Each number is 500 + 40 x the weight over its row's rms, rounded and kept within 0 to 999. Layers, rows and columns count from 0. Numbers have three digits each. The size before them is the row's rms in percent of the matrix's.

# up: layer 3 MLP up, 896x224, rms 0.106, rows 559-618, columns 0-111
# down: layer 3 MLP down (transposed), 896x224, rms 0.0964, rows 559-618, columns 0-111
up559 099:579469502494550461505533505540449521491497565518466468549484508495562600554557516511496521552500480467497467479492500538523516483489444513494479529537511511445513481530495612606528512451512516479507448558477485515526571457502508536552474507477441496439467495413457518544513473526561505477514471454532482481444489445467447460525534436536
down559 101:501529454478430500463455546545494490482484453390440548505473465408519515479489476524459489471506493474521483511526511540515539524484486522578556508515464565518489561569489449441433512486414587514476455493531598487496523463469500433492511621423492430514489473533472516469452526536552465514428485498514482555509443487507458502502529487471
up560 097:514558500484481503505495500503546513548513572509495447486462560507451647501540525471466437440457497516423510486408528465468583504440492393461529485592478523518546574517547538460530390455476590502473487504519495470487543468476462507477443448512521517533562511540515553509478499453456536423538511527500553497521483448495529515528539507517
down560 094:526495455525519503455511372494561510503500524525507567592524549519533497505507431510513441506519495522423537542541487546514468513432613523585490582518458497499499532465440476514523539541521502484534480509484547571586500538510522435481528505472524469483448445487504480485444482489508457543452488448537526475550465477529534402560527524533
up561 101:547520494499485470453443468552539451451496475463455431523501532523510473455550483486458424500492502490510585514496446473511470529431451486468494473540524544561521521450508449477453500528518457491482515443534550461385529525613483461477559482495432549575518449540496521549451451513525480555487519501456498518504491423532499507512561519466
down561 101:505457516493524473494517492532520482525550498540499548480527552505544543451470457521466478442482468498507547506566557505531471466524529486520494485505420502554501552534473553517527541494449585476516505539450526528513546431473509521593542580509492464497427590557484547493455433536542474481521517455531505466513476520414578505417439433489
up562 103:528518457525524531508468497538573521481488477508506431529498538462422505531500487535460522522536478468508552492460482546551518478559529506533506508503484468539510536506506544487520578418437574462442562592556428500488500582428500523419513451510529462551562480457491469528549509545477530474501499516587490518412520480556442549471465436495
down562 094:446465516558393437429548457498475477421451516514530527535527501461544470438546542515453561448484524464469468483517487578475492446475438487507501525464529518470539577510495504575500470445503498539467490535447522536476445480488427469542508463516458481578450484537467521489548526509423405516518547558436450473566508465466533478525530515492
up563 103:454478534541507471480557503424534574490490520485487475565547499483495408501530469466460528447545488510466483560468528420521557480536510459531480539522524537484464524538518491523535475477547502491437413425505573556471515500517541545389469472575467473604505493445482529524494451474579483533462525468476553503507535534445398515547533556447
down563 108:358544471544474468451494419499489533506498535445530535500522494531507494512489503527475494521529523490477536537466558561549523478448503502398509470545515539571410497460519488504526410531570477601525484482504513598527501456497492550488515549556549500508517478464504422502505542519477477517508502570499454489484506529444527498529537558447
up564 093:487583504498521571481511514491487519525539464507479532508450508461496430511440471498463516508501519479492493542425506492519534477517563520484533496540592451450521499490468472407496486443450489529532536509518458487553500527472575486469543493468426524552521512563459522469529567507474513578547564465492513465438505456528568472465499477446
down564 101:494458545520476552573481450502522525505493437549496506471448500460526523472551510509477553499457498489474515524445460472487434511518535546461464468539456471479536548546510424466514541492464490431507446589434523486490546514498462528504510478492519525440460540533549505538565519588487498485433469475521448478541504557445466472562563392539
up565 100:554523458550527482391455534487455446518563449548515509495528483499572444485496486462520510489470510462494455526468497453445498520544513458468580506478501506503413445507465521569470549505525549579526542536525541469426519529508528560498469511517445524469456529491368529465450439472444556472480492462519557554520590520530456492508503485459
down565 106:482493486585450567547506485511484449545463542438500461436479530485535462455528475553531507438499541519531486480452514536541554532478499526506554488504442462492464580567517503464550490538526487540549480487485528509535485533409521595520497541490520593522518453451528499548452479474455476525514566476465416574468421519473498509479514486492
up566 094:537530457479460547575470582492498511527524458456420461572477487525486463515540452456496412503428491464451483427508490512493501452457515492436492484461449557510495432536539537510576507471533483516514404466436498527498554544583491525488524578544520559508465569554499503511488563584454489591546475503515577437504525470605554522431486507473
down566 094:505416532497509513498505503538443503440489562516509501626455462461544519436460491445521534497514543493482451501499540568474439475542521536509484490475534512446542531482470439489529478474473489498501489461520547487520489503499461471608516592492547508513409463468512484547515532467546481465526474496526569476454542523472498506524507475567
up567 099:487546567453464383525471491465487482566455494492496500471509417440548467512454544463504514470488585468537455498446502533449472536496498476524546466498428474461464547512505448502517482521498519435566521493527444486525507509470490487463459457502510524526507461504583559384554526516493495583538534432490541490496571544478477402467498521459
down567 099:606430529466553483474525436431502550555514507500477425507424495538462519561508411475540474438511505547608490468505510570547527470509439496490425444505479553507477432532540493501407546453488570478537599541533535475522516517560436491463533535543514462493493533561505506491523467463490435455459444486515475480486557508511522539462556532449
up568 098:476520494499424552529486485452478468501499534442458507521531468460510487476473538565550430469543582503480501506497486488535532493524445497579470506521519509506521531502504463541452528491522471493470468560567448523422521455482516538447422447539485439564486541480491397487473501499492471507398517466456447520521568510549458474447505448504
down568 093:478504500500525464484501561478519559481544491526485563467471545462497526479542523453472431341459476541503531440507448551526470558535520516516468497495519484495430505527463570530544443438438480483509461515420525457511499501520487413607529523459541519501486532490546495470554516474473538580535459547512421353499514499467527394517488566477
up569 102:486474499538521489520502501496501475537488557464467433469387546475525499468547478527525500428546454465564520540409465527510513535539556529499500454527494517533552392510468504463475514424534504534446497465488553510528575499482496511526585463565507508485449456598439454536468443505528460539504480616498546447487438533479571470520502498519
down569 103:534401459518439505460514516494423437542557506426494519509519554544507513456462506562483499492472557543523548548493503556468509556481440507447477548431488487477467530482550539476491517468422435518482398496543531445543571460461488473490426512524512509495523516571537524505480483448497522504460439506493513465469503516481479521461490436509
up570 098:516502519499497524518410438455519482476477528541520495496523500541531482553516456511552441475536485520469512517477503464514546526505537471488427405496453430514523487509558523492482440508538489519463461441452481421537440528559499480458481470548563546446485487551489520483457475545578457543488522492541532530487494433519460516488491580534
down570 094:457546525469485393536520422465568498429533477483504616526556476459535549439474563536472532564494533469478450460473532551485449468507458521569452524475493546494556496537502475471501478531464455552527456489498469476502488467505476479546532496522427512543537469488475507492501549555499456501445477448491616466563441504455534540600507522451
up571 099:426442471546555529505544548475506495469528435472445543593504451476409441529557563506488578454506461479531518507495518518504451526520481536431449540548552574535491502481505472526474468538531521538443464494492520514519549513496501472514575490540502540503530467588449486513483479472448542462483477511491540533544495533459498506553525535452
down571 101:550534502470502441534503543516469555529480529531497495431527516529469468497527448468478468506561443510540596480501553482492586462548497508578454559508536530497434501530509463552556560477477527548514501488511507448510487514541446469464524527512452523488526508458558475497548471508469481503539564491425399565463563513513479528530499498498
up572 100:512520501444578470493524547492514495483431505477434461497528500487473458559466561468522498535487565473481445491604484474440471485516505488530507475511519409510513481510496490535568478462511489493534477506520479506584474542510467483443510510519516396522568497558536526503520457508566427485513583519485529553525563543390516525445545547537
down572 096:518475516558468420584496501517498452471529435457496514485493484538507516477569532497499484505518489445510418483514461529561483455566533557517486523420442548530519467473520538453533399524481503537544469442452498469475516548458589432563512566516536485481544525495442497502528518446474507441428533508527489499490545498486524443485470486426
up573 099:478502416461512451515462501424524506522512508529475536482592445560448487530466465530466507402522543394492515441529603481476479521507496529465540507466422441569476496521492502509529475554426553528544505498470578569510463564535557584496546473463446551408537493477486545479537526543511594551530551467508511517503463471519501484513543475422
down573 099:506613491547541498540524527560511560524463478553464510554439502458471521498554523499593491513552458526487580474482487482509493550497519533548506495536509618551605496556494532555472458483502498473424430557518469491478517489462477453447463495537539460474444525393514545497511529505536493503534443517505559523412522530549465550461475507503
up574 098:478560546505493492443417497499497445522401536484514541524455572420508531540468498532510487594506527565520543530445562525513468487471445547507512531537404531523483525501470525518544480522531549460497441494455461431501569447495473498442523457553514412414526523542416448528558475539551498502508491495544578527530564474484475488530505451502
down574 101:507438511586487496461488500537542516504433496491511498495504480477548511458483516523492417582472446516497490489465544490477413568499522534395501482492500440529514443532492455499557493516557418563505413441609467508466482508531537438503525452513481539504502457557553482504476508557532471546498494527586570511482485461487488487534596500508
up575 108:504478520455429498507439473481471544555509496466521540533477493514541433579518476451538496415576472581542442490501465447532529508452509480569538578514526511458529523455596533491574482478521535525523559514465571467551490440462524435513524427483480562571447496504458460463516500513542510492460469463427456427422442505455474549483479505491
down575 109:510471437442529511460428534555499504526488518469502502453532545443492483467511507484527528455542501530508530575479509488516459511465514528445476521504428472483457469480631503455533424468577479482467475471479512449538520526473493547491506461527489540537421544534475439516483482534507466592548477383556443574518507500561570526495521490526
up576 102:491437503474507527482510431476511434454492549593520493454463493523555487543510536473458539493445475545562539479477428456465421495460554482500426564537446493446498456455508511557535543442445569500577493535518433450532500516451537450446484533456423531471460467489514506402556479484549493466479503539467439457500598495441471524520555529527
down576 098:448491529461517496511549489506454457480489466494497465513484527460480466507462575539458477578513523501489443506456513588508504435496542478391524569481475478488536481455493523459515573516586461507516491457535498405482424428524482496472547420446467572456472460448458493534545444536520417496553554505513538504507515479497564479500553509583
up577 100:542543469454454464543395487448502521524458486511570565494505503494499455429472390454526488500561438493551456503560541448466483523471465510500510545544439469509516492505527465436468521448535475540498508489490467497515480450536484495523510498471520516472429554524521509443515498489556494493453444484521492543510504583460553574555495545491
down577 103:478401406485550505523529530513457505493570534372480506516585567432545461556459447475541456538505526529495562517544438547524463501482533514451511478455472491539470492482552513496495552510525516519560484419499504540452418518503593531561500501477487481496482469504529471556368512549505534489528522468442467514440492548516501552542495512495
up578 102:536449486487469540489484404492442488457471491447532488530513485458456522514503484572477529536497495516444482493483539598500576504546519499496497450530433487522470526468549487524507458496570449560481503492454442469531562439533469526474470496518497461438480481500521487482463523553510468513507623453611506524508471563457444492464493506489
down578 102:509451448479563497521473472484493520483484551507439509521521407510518520515446565513494483539519494542526543523533473449478539538564484478512488502568484465512455485501465540499542463492476461499418445500535582478491463505453456524446483467471481546514461529505569513425515572568547554504513499455508547522448569527570496484531499444454
up579 098:538421473497502569480498527509434561505453513483507501561449465470449493458516497592530479502519432558486549533454536575486503447491493494492470418540472508449560546440438570457495497501565540490482509477468496470495498452563557470457437455548515518498486500497445475552497418525533519486489550508543537557425526457444476542535448457531
down579 104:580538537512566456507489547539506420571502576559529466471545519474561481515458489514522469464534499513455470533501468490492488514517511478351564468482423427534578448550540562537487579522477478499489526510504504477503496488548520608515537465457513452515493496557453568515517429521562547506501487498505506498484464473459432443451455537497
up580 107:523560543499485423457509534552479486484511531465481586564465520447514529523522449486515464480445524493534510511520432551580478537536497475505507505539456485453468489493453511425484520508548538451516455528496538535481516481527471543482515491446532518528496533551527521437550469510497561447502433525524596487512544495556529551511513500501
down580 107:497492501439544519551546549511512505517495478479519515447522516413549498530506465517509515507418514490531555531542461487545583507483457480483543516474467440518542569522497480499502628417512542483496421466509483471474512414511553567520526465545507448564504455451585545495469500524464501499468563498520466476548551402501504531509518577503
up581 099:480520514541531486498498509545501557577543459503461505472450488503487456418560535530518494453454506501516552540486477527503435502570535520454509465454499515529541487499540548425459483570520547488514479526506544570463476591535458453560509455476507510552477410487494497507507489412590519482507470533558504518500554465462487417433484549484
down581 102:458464488444481471518460517490513502450573542491572512624518462456510484473524537565482480563531490558422464449447455541443514518486466527549469442543532532495575492425503520482423444491525545567460505495483557498499524473497553498408514468498450409546511519471523513471565487609560501511446463528467499542477524496532496490514506499487
up582 099:513551498488487456479468485512495482547459474458487513487494491464531498513489474499514526519524449576434497509489510526560535495460543507505484472531494506494405524449429501520463579446454549434518589547496440423539486474486467515513492527479463453505507480535446570535551482468503542572499427593528539527528536510443598504465466460496
down582 097:505548493475486531482491579558504505466493464414475543498556550489496463503495531578462534497438571557475503538498515564454513517544452446532500483553469497527488496517554462399595412509487408532540524496524542527475494543504482528498550465547552459550526490526495507465493544510559463451542539463460455498499455533520545517445563548459
up583 103:463492472486517532465561431501450441487499527502539508485470444467471473466492514524503540481521490477560502516493592450500453504480481428544548426502519500514490521475543553473584476497551567535488500600530422448531545458502369570452505545550492456462433460492500530482488471419420501545447532517541485539458502510512478473479492524515
down583 098:479526447507452513501498564512563523510528547515519514449491570524552514451491494482447473508485521534508503509535501512513520510462467535544505480405484533496526472501549390572425506483380412515513564451491517525475547541457565523492507480426500476489499502540525494511475489524444526464526409539442519523514446535544476484538544505441
up584 096:559544541537471541483507542462443456507440467496544479455502553532509444562535538499553457498486520514489480487524535484487556527582545498470434543505486481415427474479361548502478557489491491496464485513487484585530409557527511482479539546451530479456583475516453511432470444472498470509575470492580534491580492458476538558522559544568
down584 111:544423533496452575461470473448575468484482508499538508551453472471435415517465524520490503440492503521457510502570424507477539567538473470483537547500449455484506509466471516497568495553470469499566536535495440540522518563474509507439480479496542456578479417481549554426537546550486538525508466472463533512501489446506458506512511501513
up585 094:514496569527483524499422534532540551465513492495436524548572442472473445460459450508506497542508460546444494520491494465562490490573540421498465480517447536595560526445426492549543499529462526489468538504473476515536423504457467554508450469513546438470464562519523506533479502429500459472505524489541498439481545415472505450481536534490
down585 093:446550472495444521555540487490572513507556488481499508492477530483499504487522455462545509504487468435510534527542529510485537457480460465465524546504488539462483455564489503474475507497523531442527572480529533461514496493519515543479531529489470468571499468479491488494529476500471522509480556503512436535523478454510512573577498485471
up586 103:488540439550540489528510508472480552512442480532536506524499471507510592558537535512488441564517490509523477526517494437479558465481448492483579547572478484528536510556513560520548472463543466500520552503553564486483515509495468461457467442485496507526499430550467420503448470505424520538527516478459545483474530454482518653493543507521
down586 101:476430493567576461528519519490499485494504605511549467449536548483485524498445511461433537503501416466564472462505476430546494547535494542455476526504508523578520449485510502530568568473581479523499526487461445531517478483540508533474606489431503484529476562480449521489478518553511502497441508538509458481559524476574460453482455500412
up587 109:494573516558429552493567520430496469456567480486523479506519504527522513494477523525566535492467434501589450413529546533444501495507505471415537482527535488495518527532456607451513493489443564523477514542468513517557523547471506510436520485472512531534541476456455545511469536479503510435428499495508544495479449509509475488449594478446
down587 096:509537480499473470509430473458475494501495496532451539442416526551531508576546499464494466503415564527475467476572525491573478496539515500606502515479487529417477497550540528529511529527515564511489464459497542456591530527502546472432523484495481490545476478502462493495565526502581507515513477571441506579381508462514489450475465520444
up588 102:537520473532513526530541541512509490495429511524505541485547506504499481511502484492516501457515475439566514521528438500534487518516489556546508517545444463469527504617502484466455464467440569518523486510436517494477475530549481477492511452511492439494508446523497549561487452476506508551506478465531466457516490546495562519550505470486
down588 097:509490488483462475402485501497464559510518510433477498497483485526436528441493472504510468551429512595473473518500506407471530404439457533475424412500605578469473517452538505496470506467633474446462500485521455511529520501513537546505435519498487532433530446517499470495520531492531474532563400452467529577474489500536517494450537521464
up589 103:530548540473504465483491473490517510532435489523506528520474512501453549489542484519405435562440491505472561503438539511495474532457532562463534540467450528476587504526502507516476488457573504459463438453643496524541484532538514567485400557507568488482531524440518513509438495462454553517498531472482449598468483527509477511530470518475
down589 100:481508494577524501505450499514502587459481511455555547583548523469420442493450439474527523563452441459480464530470445507485427532458503533547526518569449487502502513517401500544567531503447492498562455464485466585564453525497525407478549555497472454449444494426556572510529480504563499504509463544503498488504443523527466543559507495521
up590 104:575519427469514553529497491463493495491469485430491541479429512473526537466482495547474458482536566477519506496494406594511449512433526455558500565512575526482486464456498558477399393480438470538420498485504542474476496475521526495455503467469422535489508454479440563484460474522508521590493514412547550553426491534512563478473570495567
down590 102:414498454524505525448535482456549486519497449492487445513583500565534467528491515485448426565494462490573536456445502600479481520527477498501525554529432481487528483511526511554489528591604491440483525503536513464485513499496576513490494505472510496495485424481413523517558521542513510494568507555458576510532457532518455473507448496526
up591 094:528504508461513457495456526484455477503486502564406479458517496454490501454423469527456505525457571520500509516493480554496513495502533519479532438428535465456495511478524468537461410482529524500556553515499483530499542436546513465473487444496395510456450526430508461492489554495532535545535577460544568514421557492525441567445451562457
down591 097:483442487561468496434510524481466527478493484524510583507524514510499521462524483447522509511473481501521459538418501552499480494448463598373531579560445501614471504499434561500497578501508514527536460496466483516476515509516438461548505509503553458517522532559480439554557451423562491523430516506560460432529503529526523501583494517577
up592 093:496460544540439542464501542481475539563446556428491534504476482490540500489478434546452469485555516558553475503513481455518483507555571520558556473518502480428526436490430476484511527515572450538477510549519554532440531484494530500429538479522456489492451449502519387488516520486505453512470495592530525488542446510510503517472480540483
down592 105:588515564510545529490480494515490538517561452542519480488489470440525475490472412541472583452635519483516487382483521527440480520512582482407542466561485499553489475513584453499550588537530470490453494540548516483431470471421493499517547523505546431473492470399457481504456501503434468530506555513530488529503563479522588498509461516548
up593 098:434446510503486538487469467459464550521444475471463495502560500487579455491521549548546512459592511516495510442581503512454516537423478473489469489496501478527489461483496516477454457510522483471547551515533574519475479411496507463476496466490556571510547495489494464470451525472594528503454450479571499575387502561499502507524507479519
down593 099:490474516462489495506444530499496458550521533620505503578478565507468509568466465452515526448501493436448535520478552484523493475496575508429484561518485465575475523532445413419461499555499446438470555528555371492525481536490504571511535478471429498442509532499569522546495531527488482460576505457493491509575552467463500509515502461519
up594 100:452544504553484462411517553459499472518476489542524508450490447479550514532482512476541521541499465519522489512498536552482465506513497510453431513489423481489521544485489424493487531532496496551487431427469544540504554404544486503520496584529550516496458577488530549539513535493473483531453476499462495486509498504492513575628479600547
down594 096:438561471508526477608535418454517481367476486469469476464447563471544497542517431448473520498505448549451494502540503411472468541519461479565513521496502504452484490455482579566598479460466463483548532564526491516537533523518503542509549432522442496521582477495513433491520475528478501463486482434479479518492482570484481528472425524510
up595 105:521456515504418530409471505543485498457468486391551482425530514476473497530522516485511460527441545442488472512407580529490523520458487443498546545476506453475495603575503530504489538464543442586517531496506491489498564518519493559536481386557496513446573555463505449554428466469528488488582470503477452480476433521505479611460501477527
down595 108:563442371574482522486496459528530508523509531460501449492533469564569499509504527441449500560528493487438496433544513509518444453561472522541468498528540494453500481503501560480511517515527489512384544470448488517578515525507534504461533407560454457448538547527441545542444487476407480508494490521439520554557579563506493486482439573456
up596 097:496536522471494505435420513564554534460458524513424542535513483560461443426489459513506505477456513481455490536491503518535486572506538500532482507476566479543524463503485485461518556493469476469506449493529453550433474498442441412511604462523512507475545554418518546472403475557501506461461503492556539550495473487493483495495470495515
down596 090:580499469486474573451532387444616491477516460515495500549533500544517556533584492494449511530542489491485474558502511464509525521536462552539554522506490547525505584473446480527453538492466576523429553525458493484479539491449448522527444537507443541491492435504487494521595463522473422515550524544460623511518525560459483450523440481445
up597 115:503491513428445503561495468500512579527534445489483592449512471511541602451517508437464438544486540575444511538476452519558467424477491500506502470425450574501530477459543455523475443560485472517532467534576415448458509497516469497478434467518526437586493503483593476525449518489582460521473478520520490568569506417453477507487512477550
down597 109:437523567453483507437528533493477437487560568478487461591468511572490449538571522434465471526583435569479484474514538580487504432544542460421487458504517456475533497562513495510508467518549470465469465482498521470543505565544456544455482471547514472484468531506504499504566533523515467591539446446406586555526428507477515498486488501481
up598 104:521460451516483513553490511455505468426481526488435480522554495391500494516436510514527582454513498456526482552513547429513502502501483535451438498509447469514442495519470526523545499454538503538531494551557507556397511550528555498449412487479480510506564520498470541513478503536504512505452558524519500452447537532551494519531530453441
down598 102:526573552538457476569441429543462486453491533538446500474532529457498478495540549533434505485433583512474553488484544498546469478433480465566531471489494478475485511534440524498501441511518517473534532563529531560486472526569522527467531540469464501542562488434421537442514507420531457458542562550521543533454458483502523554552532460464
up599 105:463511505485471480575527470473428492536527528481504513486557451527499512458424515538587535496575473493508473474467485507500507498516585550474482425537494537517505556492463420561460554504492480432522537578531488522483534519530564587470409473450493533505469480430417440552550547548532563531500481403513499522520500541592537492447437421445
down599 102:455502545636497499506438532560513451456474507508550477498467463508522487534521511470503477548453556451531472529494492428479505571486452483475519543511469488503483529592529503482573488530531508554496454461563546587469458502468520483527517528526468456459510484456426482515521458537396440504538605553494542595498514477469504486523604525508
up600 100:454361541533504533503526532508504470483462495511460479461476507477505519521470469541483542476423471537509511509509497467476543539488528459508450482501429434516486476527466464438484510454468488446561494474515419546516545534533597478484469576537467472550449518473537446473561517538556548486502416460481532559464452486420469528483485517550
down600 097:480495524450462511555534585510452544490482425552431507482513571486521541543535532538538452490530482478503473529507483603561480529522515460468483452533560492527486570494516528476486527514488517464549530478432494428452474478500424422531541500463505477530508443506420516480567496444470505538516547499527565538518457567517579462518487505525
up601 092:500506499502423497521594456547455436502419458475495480473504495499418547569533568511461496566523497531509537509518456478471492484464443521458506449492547522480483606501530486506482434486472576539489460473486441464544493453582512436528546527500472507598521500469539456466478449607458488483463522505504479489533506506468443492499522469545
down601 094:516500531507443529447548472476541490450520522530482519530492535536457550464486528497471490475515495524496466502463559538540461568463476544534560482520438521497559485474498533470520480431582529463490477465432503514535499487471436563537518572540539522481529448558538470523550568478493468475498516523435525460491435511512512597544573505512
up602 096:562521430454547424445492489547514491466455465501524509522490448453571537517491486527427519530518465565483539503491488456524524455477485549565464493519475492564468460438536453529483537506473534557424464520485529487588510492538560510461472464500463516503530540500501499514477470587526509472456470522512534547471562445436511484463492541549
down602 100:463466570547436471502516523523501548573515494510439522498555570489479562461462535495511447459489472514426487480505535551571484483465527455576455533550483538513543523537388571423510456563454460486456454480531546481509559465474520519497468457524555486501450485493487504583482555481541464523470452492537494485510419570536506499468512515488
up603 109:456500520495469464512545464504526473538577485445493497519504430507522529550515490457506507538545473500514569474600461410547485402517552516522522484583495497540519530515511484505563543519527533551466516451553532523525502560576546524466425498484458546543481491500533489549501411507549439490522441508449501515473463519496505486490542458533
down603 103:547534526572546505457499513542478492542484428564501548493556526493501503479475487467482494516404585509425464498415558499485508513502430552515485508489521523489524518509504472534437456539479512493528497505496465517487589430538544518525474566511538419487486507450468511483473548478562562527493484482486402480534495530500577484435527484527
up604 101:396451485577485503532454365535508484485497521472524410435557488524471586488470531486498493488486515493437463582494496465509543542410555484502499501502458514518509507498458476551517512502478531507524515472545435529470506510460455432462391474543477511589535470458435434449544504494485529479543511540473535570539574438574528432513497445475
down604 094:466476518498463497495492545500486406484504583497550521522502515475425497452510480450498523461504518422442550410541536488500435470476495488476398516438442452453457559422468619470478570493496477474470483447508498488544486500517494522510475507487489543489498439495574492483549514486465525528536489494541465444533454553512486486537520470551
up605 103:537489479471508535496480580514466519521567507483560541536546497485431493475496516544615448454504462509465541483486438531393498506442459376445549471523483478465466519515521522461453476566547511480458484453481527422487483436495498438556527529493476463540514500521508509505492546448487467458463475534437490508513531483491506503533513602544
down605 102:522528469527535533508519512527535493465596458498475456506508490509508544477473509519508550497517483414481470495496454469545451519557439488576462493525468547479486500556554554548553463496531507564512535449455466451549521507493515499467517405475480515520486469486496555486512475501593544484467519497514466463452517512486471478550534514505
up606 104:528483530545468496536425482499491486490504468504457534517398539441501470507526540540523456500555537508467501494577577541538501519488497503494520485505518483561463526458501495350450637551509458548534443522495480472514530552489541508507463377555473460467483492531481487485435443574520454476456514596503485498534515514500514561471502405509
down606 108:531505529516518554468445473448456586497465488459416510446464562423443510504506509564510471469532536495523559466560556481508506485523524490503451470522504468506490488456534454459458447542489522562487555573531458434479543545518444513585460481534527559448443511498425487488462536453503478479519526502529521487482512535471562528523494518533
up607 105:440458454472418485490499508477475549486506487524492489560499465548454473430509507475530566493459523409507539493514503532559443539535477520507591553520533468538520482557537512465545529443457464466541562413467513583524582470503549511530493559504493534490481515525541495482513429447498423465478433536502517539561418536570577510499491518443
down607 098:535484437494528508557477488481485475449518538543551503435449513476514465583512548505549531577524534493553402489410458433507516531454481466503508576608458517500473472447569514516513562526567457513508470427558505509532528515471542486480577533458599504486489508511434463552469504495462522494492467503485435437533482469465542532446502472517
up608 110:527511527506477384530534484505418504559459523469503476504443491423481532478507503498528523449511477513544524500534490507470520495478527450514560511480524484479473483530483454500498373528481530542500528592549496474560575542517565415516438509472496485528451503473533470507478466471545515506488601557518491513472451522514529495552526534511
down608 115:521502555449630474462505423584489448573455530495483514459480487466482571575525457457518437543532508564459530501436485523504548425465510486457584471452557514509522472497475524466395541451513519552418461479477465499473519538495534482522562492429485548510505466491542514452506432499503484481510505564501522537474485502487456413553525509535
up609 105:444454453519491517478512434497548506406452534532495457557547485444540462451423514555532502497518509526520503533502470455455482508485502461512467459533622492587501433485450412487495589519518473512477492503448515569504511488502460509487477485545531537469529468498492477459584489472461535460531441521506486487564449495403473520491562498448
down609 106:497477456536469500501452582507460465501505514494486512450459448519514481544498518565506497421460515460460470454485500450498408523517527447503491489503417526493389547445470463574484516507492477532498519453520529456519518475535619517466456494501540560498476448491529551448555487507482519508497540515447494524519491490477493525465497489508
up610 110:447454518545534480501546461499477548539479515488494451526503474473470500535419493528472535451498557477503638531536526487498522533446466529492567482491468487444435480549550508560538549588525473509522531489469522498506523449489525467526534550538514546453541517504437500534500497517530437492522426489504519565548420460437545486430542495452
down610 103:518534516494550543494525445464485559480506468512493459520457620466476498487504555524505439556505474552470471479478499546553392460504549558443449470492490503571502519512500496507469478566485511522437496515481550467455548502434483483590528499517390455451594577495515467463528538448508507502475469499441510514497487546537508492466528470508
up611 094:516538540484477441526516531467507438498483453490480433487505425580522526494440581526466508433507579515448468492440501580578454513537516461538539489461531497455563499541490499369509566463493503523455471458512497489522546516556511513527490503447593554448509476479482534528501473476423490485509481504503464460462509508577507502542487458488
down611 096:511542499466505524479427437527545547543474501455539485512456560438473499506548532452450537548557491610473489434503613437551510498465486532554468479478550491468535551610428497551497476465512537460449535484479541552487552549465487466478454495492531515523524560490538544474480498498514485513496476506468540467497505573484510553468521488447
up612 118:463523513497562494524445437461474475485433484508519485458497450515524502553436507539503531487473485521495482561538505483535480560493519482441609455506519544556527517599505475500530500491465526498470425490476542437565517537476522437508474475496564491465462416539491508505499448537542500494481475499538511467539500460491524510519461479507
down612 104:529534484513492496467495506511483542487512559489498496518492491559447519571506499442497573480533490486466535511547517516523521481489474463486523531531525530505514495537435544504476420528537478469533364525466490491550549499406512463540534473514511481500547434555455537543501460525540491475579511502434534522488445470520471480461589457471
up613 095:474574523528516441474533501485485487492493531534553426515488460491459505548510487502439540499483476440490507550483480541519518490526507465477407481549487563597445577479514521461533491508486536535518497499557497479496496432512460503533578579484529535544440503447563531573444445536528533456476403522554565571509461472580503599590523547485
down613 100:527456501511466531536512514493468487519479491617517464540515490420541469502526476545489473480449486533517478523523473506548471488458500424517516469546510514618391496463491432509496460480443494511571436485522506489546503496467513515489492493466465538553480506460514563554489477490484509408509531522525403568471522505485510499441557513475
up614 106:489481533439556491452491486510505550497544525526488517517499451470468450538496533571470498456517550450453482572469422562548489465479466492498524480524505535470450545486537464570487522529462462548479500471473434503524500483554353503477438460440481463505434449555517514529496477503470488499554473487512499439536555427505547503508485449514
down614 099:542474537512515468511519453459530524543493506500504509405493522536518526497550539488466410517485496541498466475572559518481513468547503464524459539488475406423514530506464520525461521521457542525538503449515507426537460459532522558431528478487501516559476449495454528529510491505526494535505456527420533517457445481442522457549488473546
up615 097:488461469489526558520510516545476533477461524529481470539445526512453495613535527521483523398534533450510507460481549506499489506503513474570513561561535530546509566532455500557559450575464497516449467453538463556502501529504441513396489435388493453517497534547524435574406533512502460534549536465508532411583478507561475466498501481477
down615 097:481498460516530546507461532448520498533479530489440432527534473517460468526580516462523561527490541516504507531467562539509479466528523498570503498477537555418448536439529550480480520480485530516565483399457436525534502458505479482465500490494459591546684521521541501533522443513486534434522492502510541558468491532439507460476489496440
up616 102:504473454518500474509510557505588437486497508460501486531500428424526477483563552460530545511502480509491552486525487443482504477484443530471571600491512520456494550547489526442535575494444465508474542522514534511506484484504515516515475461525498434510463594554486492493467568494451598462449565500456494468450519465497485535509431474439
down616 104:488477552483486456535484508494465482542572458540497445510476569572454487498507443526523492539492489463493536474494624571482541490488484535571493484523491494486534559504489403483467472561533394525520514502543546423482534497486451491479484495453476466446558506518521492426436597531540460483486430483507469548577534478569513502499509520496
up617 106:422506533478494508516436485513518430474562510486462475479426410556437465566515517491545422503465489527500520556556470499479486512518511492523521531553526574442487543538495504505448489518409482527570500537519427430554543550438496547487555502475505505550507483485512508488422544485482438534405416524503500503479466519450526425525490499507
down617 094:497494431501460478490491529489446523535490492553469565496499467508447509478497462481537555547494508510499474486546461529538497448482495533555486482484413539525527498452390529547482481463474554530542482544514470413471518545485517525523517554475541548589510450498547463518523583487562439468529448525489500476489450470439532559466487516510
up618 097:533524509524516488528484425507486467552568474448432487415540466492464469493487541501506525488533522462446514415431510528471449506539639514611476448534538497558489560473565552458497492538463526493487516499509493410518458550564482512531519499517437457451495586517541494486460510466523502514462495571529483491415509443481503540515535490468
down618 097:472513501467462529550484389492477545524503476536481489547502471510454521596504517441467450497530561491491509451500506478537476456486492529526480495502439469432587474473413468441446472500493567501431461506544448476542475452468468370514402468503596560524514470470494468537532564476508529600548506532470520549456498541476518480525459544573